config.yaml
vocab_size: 16384
hidden_act: "squared_relu"
positions: "rope"
parallel_block: false
init: "uniform"
lr_mult_up: 1.05
beta2: 0.95
lr_head: 0.00594
decay_shape: "linear"
max_seq_len: 2048
max_steps: 3640
Each number is 128 + 32 x the weight over its row's rms, rounded and kept within 0 to 255. Layers, rows and columns count from 0. Numbers have three digits each. The size before them is the row's rms in percent of the matrix's.

# layer 4 attention query, 640x640, rms 0.0311, rows 310-330, columns 160-319
107:120136070172151136092080144189149144136165119122140111143179144110111115118045163116128097079102128141097114130075151127169081127165115114114087128118100087129182093098104076156135134090184121151199193170126166151083072164112098125147124131149147110167144131070178080115106100113104136096119159176133128090194142152114147168137148133138129121123094151117213194116168135130159116082181099103170159155103157129091110155142123151163150130119173079115076152111172148091069105158161162
103:116105097183140163097048165175137160140135161097175069121098101085133107150119122086179108067149116136187155128161163123134122093080170153098120148115147126108104135095129112051111141117116093125148110137132147117114116181109099123123098055163171105109123075116166164121107131163126150183144110185101164128108136147094126102122134129118138206073137124124112165129146113143102053097148144143105135116162153145129210144177110124100132117145117084099138168122142145090130164122091075
106:118141121072133118127105149173132184146147116100108156148142168065106077139091123201094140140137107137116130170138144076112131053095068120126144117124140087160098168130102094134092109134115112167153058139136163130143078198162099139148192142122100101130157154149100121128113147135065152167166137140152107134168139179131109099136116170118101153137138181121175181115141104088146088148109125128177151097135117128110113143177108103103110135149095158156134119077154145107126090098099106
093:067132125070149068125112109096128106143167090174081188128184122103159069127197097107114128125168123085111130122116177139167126114170145090157141101108136085111130089119116129134144125164135158119079143168150081137171106147128174138098089194137092167147130144192096181062114112164116076056173150158143168074101157090102195152096121111165140116124129082078154126100128119111184161147069193104091122142118081128115059124151133136152121160088102096167201100083136073119199170173099147
102:143147113107175085116162184079125140108110106180129106096121084164076141102122094156174170098192112124170144119161083078127203172071166120118141088133104105171114158043107144147145141085174139110089148050096115130104156177131077087158099089178127074191095107129069087131122101138193083141189125113073047106130134070134119110156108132159128104135145152165130159144183150095156112130081139094106178157137120122128121111138105134150093144129156186136150114111145095151155155181186192
103:104158144115104070152152139143146123152147142128134149089089124115099108179055130189134114160156110190158155149173141196187170124125148123132111133136146170110140149121135159111178076096100119105138250093143155078099116149112101119147098137114146089124116217117154155217092116113147169174118141154145128129131120098185107137185175101154157158084127142165153164121123151185140050097086169101183113131152074042155151108022137122092148158157131162099085167152117095126157112124126129
098:200122110091125143130141099140153147158103082137122097157093135119192138099155110129113110157042140126147135124130157138109084094131133168164101129104104104120114091143151099098040140165102098160145074112102161110106153154186099078145132098121138098064121145084116130110126112126092176089110105127149136159108160188037124153126092178125123106108088170124124180140148119036134204086142153140116135130076130149073131095096130076155163150196074129189085118139158075148186100129139145
100:067083125089145150176087092087104096082113115074082112148162101091165121150167161123122093115140089090090130147098129105077126080127169131176178109159165134136081077145154175142164128100210098117134124119133075110162130086098172078155101164119152120101142099136111089119131055145156136183101169098100125118138130108116182137106140128135165096087153063147102131078065098173091071165086095141130096107125137124146098110122139130129128138080115109100131121103160105131084128075061074
102:179086116158073165171114101101087074096151165161077080152100148157122118104175153159180095186146133152121098119176125124097087135132070154144126184098165177160106086111165125075093138074105093091168094191144141131110162164115120137129124147170134156140109106129130115159159131070075119192126036188136150117067164161112082070158053127114122131135127072104098122158163101131140143131146083160098149157119189058115164073137050109110134113138114172134153168069088138167099149137075124
104:118118106148139151163089093119139067107143114131083078175130105079158075162157122066142095195109166110139130117128136165117109140159196129136143148100168101127170121119092186094136139165176144120145122163112131186167130131074151091106171113117147179142087145168186160087106109135159102098072141143158135098087133083060139122154104134160118069170132090112165128146136141136076180145159165131132098114054127210097112112185148117185110114123160116101168165136136111106202137115094103
115:096087142086160136105159111180106127138137128190114109095105079031107099071158108155089112142128159145148111165103143141132132166131125183178156093123160159173146113122134106147138231123167058133171139118144150153082183138094157158089120186138117075073129116085073120115101105165142145165136186191123100122159151105116119092144129150100008112143134129139163145133175157116167067176175102099078116154106141077135131077129107155098109103142123147108086167131117130117174179144108164
100:136116148128114162128186045154116115107065167108138093133111136115084119142140119145108133168162154145200141145079150146165167176081132162155085165171127096151047104136139171151164160101151137130130146162126126123133151094013125136092121151135087105074143103116083093050129109141140119112181144094099140109148103156165095085122110170064034133095127167168089134122131128069192136164067162136137100118126068124115093137144152109058097085165111105169116178129158099117106145116123183
111:168128179158089045129144193085156131082108145098171149067194095143070148081133102182145132127073116190130193127127050122160165098119124158092089165139111132124156100138090086163220040115090118179136150099110176152127102091109173099170181131159089134172150170145081131183142110115095102088081101100123147182102093110113142134143127103174106113139141136140134115105095096166176138114125149124117137114136120073114056169081167128125111132148139146119176062153168084131076172139091146
118:050086088101072153146147110106095123118162128163140133197113193152107088124108130097072150143096158125102117089110113108076088170124089151136184139099122144127081093171111163118113149137142090151083160157166129118104168131151087063160094144029137124084176141076074178136173124126122087077130161154168073107062130103166114132146157131144105131156144222163080127158117133164182152122119121139166185146102145105154087146125145113151117087160094109149133137105135112182165130165167098
107:129148106178134133159078181113155114108174074094086165128114109091117133140075158144137085106086125113104116112103073102099118104180120103111147092138131134124157094147038089086148130150126160119170191155149160094184092164167132130153118120149155164151095183179183151188158130146115130174068145196156117155126157084129124155129188071130165143138138098099164115178127153209080087099184093145114148168139077150132166099116088129171193166118128091106113064083110182115171109192058108
107:098132134145086143091134075135191130142128105087090145117128111136155132098047151105102120135101193138140146143092085132090097133145169106115187127093128109151129102148152135173133064159108130113064126172113102102110090115113115125110090138123089140124123119156143180108128147116125144048101149144171146093161170109128095107136135096047073125125109070185106045129092146134120230182126122176160121133123050162141097147126141154144157096140097122130175151119150067119094134123099129
107:187111182116135056097128162092217156134141092103091129083129106167184116100129105173135146134079090170158133081141110153133157123129126107139088127105084089035116123108184161148194094153158189115084094126129132156119092057080124169092105124132091128157119109103124113136108103085132139115132131084107129125151099162105113156093109120137129082131112135174140150057063135102159122097097182095140137104146036117107125155120159095142105116116096128127163157134126127149063114096080117
115:162082140096098122077129076114125112127077146081128144102122091174150109136121115101115168186163147097151108136136105125117164127049108124166068150146133078102096143138163135151126089139119142110075111116155102120137133064202137165057107139113119151099139083122077138088103125137142159095170077083093157162115119169101103126130120144147156156130125109180058067134082149067134164177102133162117069123133138112124133138131129117107119171199121180133140130153111045119088073105085123
092:166148192159122098163138146126169171135161138151134139080142180141118148094138145130106121124111103157152138134081113121119125114142112093111120092131056045065139153174164112167171057106165112146094107111097124172097053085128123142159146152130078134165115155092084109172113089090102158066123133091125125138158102137134090179088145132150101080128079128162120148143090105082181195133124135203128125155126067100171098141093174106156147167129112122113154127101162062160079105116110109
104:100146137164073181160105123170096134147166157096151145152182148089130150165144144103122127140116044113143128125083172095124109093121148157115102129155112179148114090081116150080065170154115139141131130121078161113125205172088142144156158205156139135112148107148156067099116107116143106079142152138103086101107108103177163104168154117150124119130141129145124133076117084059140113089088132105141106132079243113091134137121118089108092169167115133096156174118139112137170105085174144
111:125127067110191139075158144206087073162181084118135132134160090062127133188075076092155142167143104087101109140173137153107145109119167172164138104178156160191156137085067156071098157171130102126126106114124101104083156163171121169131154128164135111148090127110136114113147105162153115173136110170111122103094118089149122083109140112089113155121155138108190137144168130166082070166160059081103117114127151137135185146165072189110150136087143135072128132119121128099134201130146122
# layer 4 attention key, 640x640, rms 0.0305, rows 310-329, columns 160-319
089:108148111209119126143164164153165096138157116181118125102103088080148151147178090078147154133126185107100158168137067091108155111147135142123111174087117106168122122124118150164111138125099117149137122099137105093132110125170189087155120104086112147113176138140115079135091142129135129114079153072090063126121164115143086145142104182094138090127172101113081173145130059105112177146159113138136095160137137121103139120181151108165117146141093206075165180115090189123167174096176166
097:149114156143128146145152130131166170114159112158126087137121125063067136048150141131128098143097136110099170083118107062088123151205142153204166201166102129178110187167106119082128150114106095135165121161079043156117123109175133164182170032087133156107107163123165077090121175159118139103134150163163101125149128149136144143123131123080136102102099150104107153148105147095072107140188080091121086138130090103115120122065155138122155196147120148103142180171085144107172179119119111
096:147147126173163128121090135144105142168105063133194086110096132084098137109133111131148124055128169157091155168170142137154177106174131150125186142095112142095132131130137152136159121077162131168112099187133114173145109149081095147160139088105118177146190098086072125064110174150118084094081092132199157085184180079144167123166071127089142144074172079088143148102144110120103143195139149123142101070160128140158102074122152142126108157161101178126109158111126132104183156124149132
096:134090165133118112148145157112132171103138079149165179123124166182066114054112066132088094087154134115147085163075150145140143189137127158137147149100112103057149140188165143182144085068185153081193112148117120106130132097181167128086136130209166204146162120155108166121190120114168131185182165091133133120124110168098050112121119143064098110101097130180161146126102146195089161155078104186138151106128148115128102143105115113171153157124159084101108164112103123151102187127141114
095:101115122104062102109125150133120098122135119104141094098157137140144129187109101129096122117111065113090098151106152152135072121115120081165066109144106096196128145137099140115109103118121168106195167129158160011130134186104134203115123119117113100124118076175125121165098111101110181109092141126190101089207139109130098089155122123147154115178127129138182167125146179176074086140129129108101053102150197116090132150147145163147151081148113091154146145123179179141154083148156112
097:080121167131089121123099061124140177125085115191099112129087156153096160085092133156160155122169152127121124170089145122140121121130150163076186115163155123060134161138124192169137188173137145165146093146165086196090143146183170131148106148070169134158101074126109054105111148112135144108130117107153177089151094121085104150136125142096133158087138140142095133153099081144169124152132078135153149115132129188136132145079110163111093119157121106152133109128134135137132116165127156
105:165124074101157167130193133170066101142121170107156097107191118080140126179160156068123124128156134114179109103115143102103149162161116080109074111189127173161201180082120135032109125157152128143159200169159092158166253064110048129132144146112102115133109099089094099157145178136119091054139139081136143166116100141152209114104142114129129058077157113079115130129177092080157115127067103068150111111166076152131175070136089134087095093163154106081119069144121165131195100069182149
103:067131148114105112158111171149160145152085118132133178185119147151068095107112126130142090133129164155195142095120089130145114136078198104125194144095164151097134120108164116100163080150054134124107166140148178141058110168118169124098106159173103131161106103151202110132146135155141139127116162187102135096134123118107116120067108158110162101189113137144135178148126124128135164067124120097157125069108180158145172179098145090191095133124095097113167095119080137120100170092106158
099:141087070081122161128121091159101089159137120099170081153151173130142139120078167142084121137114155184140113105152106185121162082151095040145124045155070066111089101136139127117166092152103119161079067137133100130161140099184056175084082095141117118133144114123128117123112130104154068166137163113157098119124098118173132123128136087165123126097130196156191126105119147079159118089153150078125151096137113099127111084123141099098090123161166068158164120097137116157150118103119131
100:111116077097213182097158157050138174079107126130105148115139122149113128054140121128107099142161129109136095097107137128106061154152128154147129100089116071140115112155117138164103094054118088124112087184130163129170109110124136115121137164146114124141131144099134176149153110197168120128171155179114073099162167080107165153048157109111110088180125092176110154155094120119132121135121136134092159159142119077137113156128141111170155113130092173160104084149086136089111109194180093
092:139141113095209157137088147133129105083090061143106136104132045069151080113138107137144103173061141069087132120137175109126108102158202086173147158146131175169131124120127127093157124107194175111218104135162103148150132185109145094113046085088157138133104148132128097136132127190089138108108154168152135092143135075106139180102118102123154123137216101128174116146146122099180154129168072138130155153151108138099084139120071181162163111118105075059129153067112165111149156096066120
121:109064099100145127168166099194127080130146067140083133144107103061146149147138092119142063134110112136071105100115107127064077125156152149129167117063123142204110096121137142123115138125143098106109154135151145081145175152135183155170109099074162105126087200144117113122179166163078118082085120158168139098122153109162116191143145115063088110089131158079190093128161132173105074157157070144085091125114095134161115139112078178140140144103146137088130143095153180121137143114112132
116:095124132114066109116100071164115108154185178106116085134130204180143110136087118129094151084175184162128094059150150136089108116120126182100120115129153148106088116122125147150100127152099181131071139125123141132073145123167116143110120136146101141182128070148185104119151135097167135147185127060168079153145116123172125147119126147123121125106085135158102161105180108218099099183127129086099247129115139087170149112137136107170171120103141079147108155077157156148087077103125092
124:176168180128129079107087218114100166130078131165130163084138086112094176166140130126131138145109083112212157181156128103153171137114094114144124137122134134133161223125125137134172153142145042112125086081164096130142146146105163160122161143232183117093089135061108160095124153186136136141141096150076154176125126124154189112138141103077168197099105111115143162114144173025169161161150112152118052144147109130086127088113143188077105142137161166111120135165100093079151128117135160
100:139121146143089120094114140040115149112135147178137164097132077082120200108145119145145138167116112152087174147158076117109129132109105094123132140084110140127128129141196125187178087120147091122164059153106173176125090161179136130134158146169099123130162105123089177121138084129084108180130171105113114165162144130102105141094147074143160068187108075137102132132073129088121142128120142157133105123166101111083133083146186123097117095103117136130122126200093085139167141126093132
128:097114099120115099104148144051140194126063099129154158115103124114093106180148120099082141136097099120090150104114106193094108140128085067100114152173121142058156127152116147172153149092056131145115112172089155147188105123119115098096116151165072154114163116122150087169101086100113177162184157155124135081092100120153134135120114123180154062130120090132151118118129137104105169048119174151115117096151152115142147131166113028129108095128109194119180106199176117110130097132096147
100:125129115171124135120123095128127175160167166076157118139151188156130093148119198117165167169184179146175127094121183157086151101135122142123073170178129068122055192119156101066082080140071180195138116118148162121116104129094098164151178135126137165135105143162157117159164101107171088110226110083113137205181056142107153122138150125131124122078130160143146133090085107128123076128139162134151115064088159111109117163098147150103143173116101132126147090096169132147084162095097115
120:154146145135124134167081094080159172203083148118147122171155181136133146138133166161113121097179112117210152109105158183096122165142173152110092070146147093139058147158133089092152090099100168174121101120115139059128132108155090152092184131170161166109128128115127177142130093115163125158226117097131143112164126148131101078078162175152121127126088152153153123109130120132134094101045152118104140079129115102142166187167160136150105120106129116146149140136157097138067099157105133
099:116124137132144128160083158085137154162147199140174112159165183118103107164126186167143147169140112144089172141096180145131163106137187108119064123127151046132059154109153140129115157141067155244109042149090166128178128201075130126140161165170123155097145124103135118075144088111110128112155170136066126078182086108117148146179145150110146055135105148154164129085137048124133141114148131096151119089151148120097131133105195105072071158085116136120215138097224115145082119132113116
107:093128082121151124106145130128154141139127160084107119100131153145134059124106180158168124146128164169107076043129149167177145132099145154169135181197065169103102161114108117064083141164131178126157178100141140116140083141155070159111089062109128138140111156124155091121099079082110107129093158094152081160161095134140103112146133101132130111101129187114069101104123126169112118128160066069111168090133078174173100129096117111114142160147149160110152132145179176126107104129138123